config.toml
n_layer = 12
d_model = 64
n_head = 2
n_kv_head = 1
head_dim = 32
d_mlp = 256
vocab_size = 2391
activation = "gelu"
norm = "layernorm"
norm_place = "pre"
norm_eps = 1e-05
positions = "rope"
rope_base = 39400.0
rope_fraction = 1.0
qk_norm = false
attn_scale = 0.177
bias = "none"
tie_embeddings = true
parallel_block = true
init = "uniform"
init_std_qkv = 0.0625
init_std_o = 0.0625
init_std_up = 0.0625
init_std_down = 0.0
optimizer = "muon_variant"
lr = 0.00282
lr_mult_o = 0.92
lr_head = 0.0146
grad_clip = 1.0
warmup_steps = 200
schedule = "wsd"
decay_fraction = 1.0
decay_shape = "linear"
final_lr_fraction = 0.05
batch_tokens = 16384
seq_len = 256
doc_mask = true
train_tokens = 92310000
steps = 5635
dataset = "wikipedia_en"
Each number is 500 + 40 x the weight over its row's rms, rounded and kept within 0 to 999. Layers, rows and columns count from 0. Numbers have three digits each. The size before them is the row's rms in percent of the matrix's.

# layer 7 MLP down, 64x256, rms 0.0621, rows 0-63, columns 128-191
088:508487464547492481507523496566486565481470506511424515487552550520470526455521478470530516488500555546404503526491400493515469512436465421466483485506486533507470482375526530452467569508481496
100:512493499568449515490522547533482465504501512501443514544548546525490515419533494542537519511500495489526454460484519524526532481457435470565512494503435576447530551536516531456486528542428490
100:579515496430469478478453448508508498521446414501469534536524442528446516520521450516469591510545458532483575472537495511597476587454517505546467532491440500496528523481529501509540536497486525
099:511504551440526480525463526517499443531429508503474519520528549395493501520510551473481493549430465422480478586539472459509480488481554420479494596485484500524468509564508543509552567498518543
104:489508429493550497452535493471489474481570493521478504507501440525466492527419502525465489514525416545524512503492525436508520529483452508407469479527504481509509522540516525523475527516516487
106:478464545531547499455546462501494515471529465515513503529458425479548511495542456428571488478452494477536471513527557494502564435436472522508509573486508525504556505434456485533441420489510437
100:529542493510496507466468523452565483529510499480486495441499487506528463565532518477460456470479486487589522468512475527533496591524489530522470519521490563478513531429566524431591496499390569
093:466552414476460519580496530487505495560432492520498460474553547546501495436485498501453426585489464485473514464541459491424513564497544440564574460522457495532557449446522513497585532523605524
095:551508545492563544516455540527492458481469554540521557503514503525472506473486461492513510552484553566545541487511514564519545504533504501498493475519478479497441487537507487511583428485526491
102:486460539508495441539538545536475468453450518530569483532478523448468440426526525469561553459528496476447426473503482526460424449495475515447542557458567521454490450468394516474476498463516476
100:500488533455453479530496498458499518501505499452496481571459525525476475454558483545538565529442487448505543515551494515471462498539510501496499536512438530472478486545571499474480557426527505
096:517529567532477532530424504452467515547464525432553462531477532478490508525470542541449506510491527525540498446540513418417496544505489433433582492503590528485418458478504543478479438509366451
094:522507487580509512514574542475519541526483442505510465450480462515525524455556542516435438507455465486543555513532442499519468445528505511495522523461496517502456449396475499494493526532547463
098:447487527502460480545594535486432458489545520526551504528566555542557487568548444435530480489505445473461504566462531532474475469485523585583467566508433494509513582579489512517434448555447497
114:513545521435486488472512472523494570507512502510532483527513490519453482509558460505488544498534499490505535511467489498526529483547547512518540456511481461524463478497541476466570495490520522
100:463544505500484447529481430513562533469524492452480499489505481533485467440478520551438457519535540504532496474510469549460453528503519567502453505503520558561480522497494478507452543436497507
093:494562525438539496469506515497509506430477488513459529513428463506471477483595542483445504527458567533439491487574538510431473559496493542511451496541527511501521468610536502505491498483493530
099:472502471463543500530476439473479495462500472521457511480585500532489500505461498491454530446466498508533467538436512534491470510506458408384557552470475493502500495462429510472518504510482488
100:456565507425510484475548504463472482518489449481558516484536553499478484548556470507507521440507453423510520494493554501505497513527545483518566565433477517466489448491446438487512464516500497
101:491473529474459422499456434488429538479443507505527493487454420506485572429504512514503483460509505448555526540578432508532500448519536510514538549477543519432522548537474526467538487488535469
096:530522462544448525418491477442562557512434466490535533468511472450499475543555520484471531545498527514484480552479546566473482511502580488518530488491509479545520493469464448524526513528479438
118:497447576442558501413497492449483478447502496454516478468474521449460469444470524501542511402485472439451487442510544564476490557487516585476519518436537517526526465473493500499462488491496515
094:521398491532436508520570567553477578537520474488500503518520526570535550508507529450498437464482501485568523514488496495550550408518520505448462482474549483591529510519434510524458430456527497
099:548513476499462515531519452466432421570500499506419547567502473505455541479466473525451473448495442504500507577526483504485525556438474502488491495499560451498500525519527499538524496480564503
100:518566557546479534462474499481457587497479545545524542412497546516478487489537454630560521449518529455527527506532515563546517393490493457539504414553503508518541508523483492583444549504497459
094:583454498413481563461463503529516487496484502561572542479568512551556575497487432504500470484519458477524428539526505485458494521523464467577467442504541548516518561517517519488468569515476448
096:461538468453547476571484484454543418522454513455478497502452530468448549464524549493554562491569474465528529550466505534537509562488531464508517539513481454526521525478506502448511538515567601
099:623518509451494476488492517516499478458550463491502491527422557551510533485476486550513493541497554436495430456508602475529502489473508450461497541524503468434557596432485449499451483494438589
100:516541499507595472530608487573539517493548468474471399457427522495489496561466448508474493510588540515515545468534449487437504495466505573420424481498520494486494485501493497469516473562547506
098:484535541516575480453502520549488507581461566457495497544571512424470498559463453470467497478522451489514517473434555427531487556520452496466526503509467481430432526475491554537530490530531481
105:494470443488499552547450510529477530564557491504519493550556496536462548573479555474423478476499545550476540407538502543560510484508479455465501558448542520404510532490510578496470448456533541
103:526512478443561483507405451515503488539441568531552496568511465489492495452428573510521422528552543495537501526480552491524491445524498480578447507544488558523558555553462468526443443546492474
101:526494450473566473516526467523508545511539502533507445511549560508487559492418476560454543486502494566519448518560441448521520451455414521483484506433461506514513563492500554561524466489469541
106:494468540506525443503507481462484493532555562436459475501466545526497501492449545484417448522503536538483484495578427417443447499482483491492476529443463484564497479561516421537425525403472486
102:589516467483449496503425513519424528484471465478569449478448500462496477471512478570494516529511518511545537516492545482541541484527611481545518513544437468494478557484584532495499535500507443
100:449576531488481554492479450523549439508508515548471527534542421502533532483516565489505481501470538547513526466571496531542430454520534495585483524545537501548433481485575462479467474539534479
114:502481480535510500484447589492501491477576489478455524515539501517556487544409500480520435495460560575501476520474512460521534572472487541541517491506547569585482467509458551523476504461470473
098:508492534492483542493547445539487414495560429479477511531482538492525527583479497485456491455582414498540378520496454563449558485458504513605412425498547445492501441507508540540535484556539418
097:511391542506482535486546466433489454499530549511436557465482534401431561420498436526529503524471489530483496461452512482494472525497491501521542483520490484470502495510506493504494481470456547
097:539481516482501488574504530441523550497444486519513507438499472581558489482529492426388548436527555538562493499449477530474506494466584539506491502555581455484489501447477503511505471505468541
103:517503400460516481486486562518469537426434467477465528465446516557514518523483476467485521454534513461492553510426490477486511483524451488576445576512418559432529527511505455611511567514516496
091:400522467481492565462499450401527421478524489581529501440511568480513538495519424550543554552526446518467541487473508482546501501475519488506427521496508522537407529593518492465584473505478447
099:558461434556402514517492503464557528486543499516473561424458530454558436563474572502525508547485458556493450535516505493428536549544488528425459420551495524603547577484491529515515537493487475
107:465508449449434571473541510519541451544515540513527472510466509552526460520506496484511462452569545505446527511501427501517494522464479564545523471511485495561473462472459474507493481475517429
101:549479474555514474585436508541445593498564449442482527478506464484530430478527526478537551458466501523498528454510441532474462453575511479546458524569558450458455503464477480442456572530525539
115:480504486541449477502528499498516518455504476550551435531557509470492498559481509504540547517551553542462520483491484417484522475468530515489557478523477446601494490545521479412453458514529498
103:507469541485466493511439559409519488458470572482471530441492393492498489427509448494498519524449426546505478452447482484478522536484492482511473417530490446544524486526457486535512467496465484
090:488539403470503552464566508464479519498491523557463481472510561459466466473577524446526531525523468490529469547511522554492492409540501484509505523491543506429504490514504500498525567488513507
095:492411526520450510483537531476445516501488522434534488441536471505496480560533545452495518534565496491441478525526540513479492461561483516449411511523546512446562493460565511506484503438486455
109:398479530562444583479507501556551478521463468500487509505538554427522518483509496426554516549498484573562507499427512436494540493465503495457421470492475507481414494561510531494495488530500527
098:509485480521499487545449454536538467468479491533489540448571410503594414484555605556556541568511453466435507505488552535520422450459526439502495535476534527467455515571536523513470483487449462
109:426462500527562438485536476516485502494460405505553446538534578471504590513491548498530549510469505417442497474502483471468523433537553492489569514401476544477462507496487477438477487559567509
097:438431486562516473531557530552521451480588537440520491524432612531467516500499471510534452498481532455472539448413480416478410556506481446507521455477498407512529527472451496535526563511497505
089:475525500547414490516558600556475538525460502523490497447594493521559532507540423534508465431520476551456525494400497504491525417482508561474527433509488518507536467552511465512550472554517528
103:486532477516544476489499492533480473501436499461581487484417474511527519518460471527500473491518519487487439506521544542544517509496402518420502423465494485547470528531513551565534487525504508
101:543452547494555541458495527516516521545505479555480500532475483512483517529508496530482559490494541487509499549544550501515517584568532499553551523530471446459559436461532519584508537527542491
105:511541492524535437502501444512557481500506523508531538527467464465538471533488530474522465556477456475455440475524476477498493504555433507457555445507485523487572447463466470470541536465483568
096:516497514493507589470487488491467504477534545433456437486410494475489425478464529512445444529432545508482522511556549535462501584464499527512541492491525505516476382529497511511563528542559466
098:501483502471513572431490466464482496456565519503508548488482480511510512529466426473548541481515483435519460498521451507550568539539473571505532552488439445415541593488523519463550495555490545
096:516539463490527470527552519488460452508485532543533451515474464543533451436517581452548483556475464455484448542476415496503557492490502451487459541485515514487554484442558500496436453525515524
097:457543524534543519471472507513560524497535525519455458438516504490399497537533522521469485526509560542449526470455581469541444530501453439460532452482470511494516536429541499517511546457488512
096:445465535556493426487489509521424597542511505466452545584470483499520470468431451492515373523400490490517549458526502468532467534484494555518459421436542448453455424531424459522499504456468504
101:420503561487529499550466511543540493464554528531504546560511485451575502498475496506510454504426516506542469495504535529498495507511500521482544510558540466494514501433452516418522518454460522
094:562512509587496508498444443467605428505544528481501478523479394538513463552535482509467562507503544525439519527437513503458465426509492509476515449543436478498445436599548423421477488492387523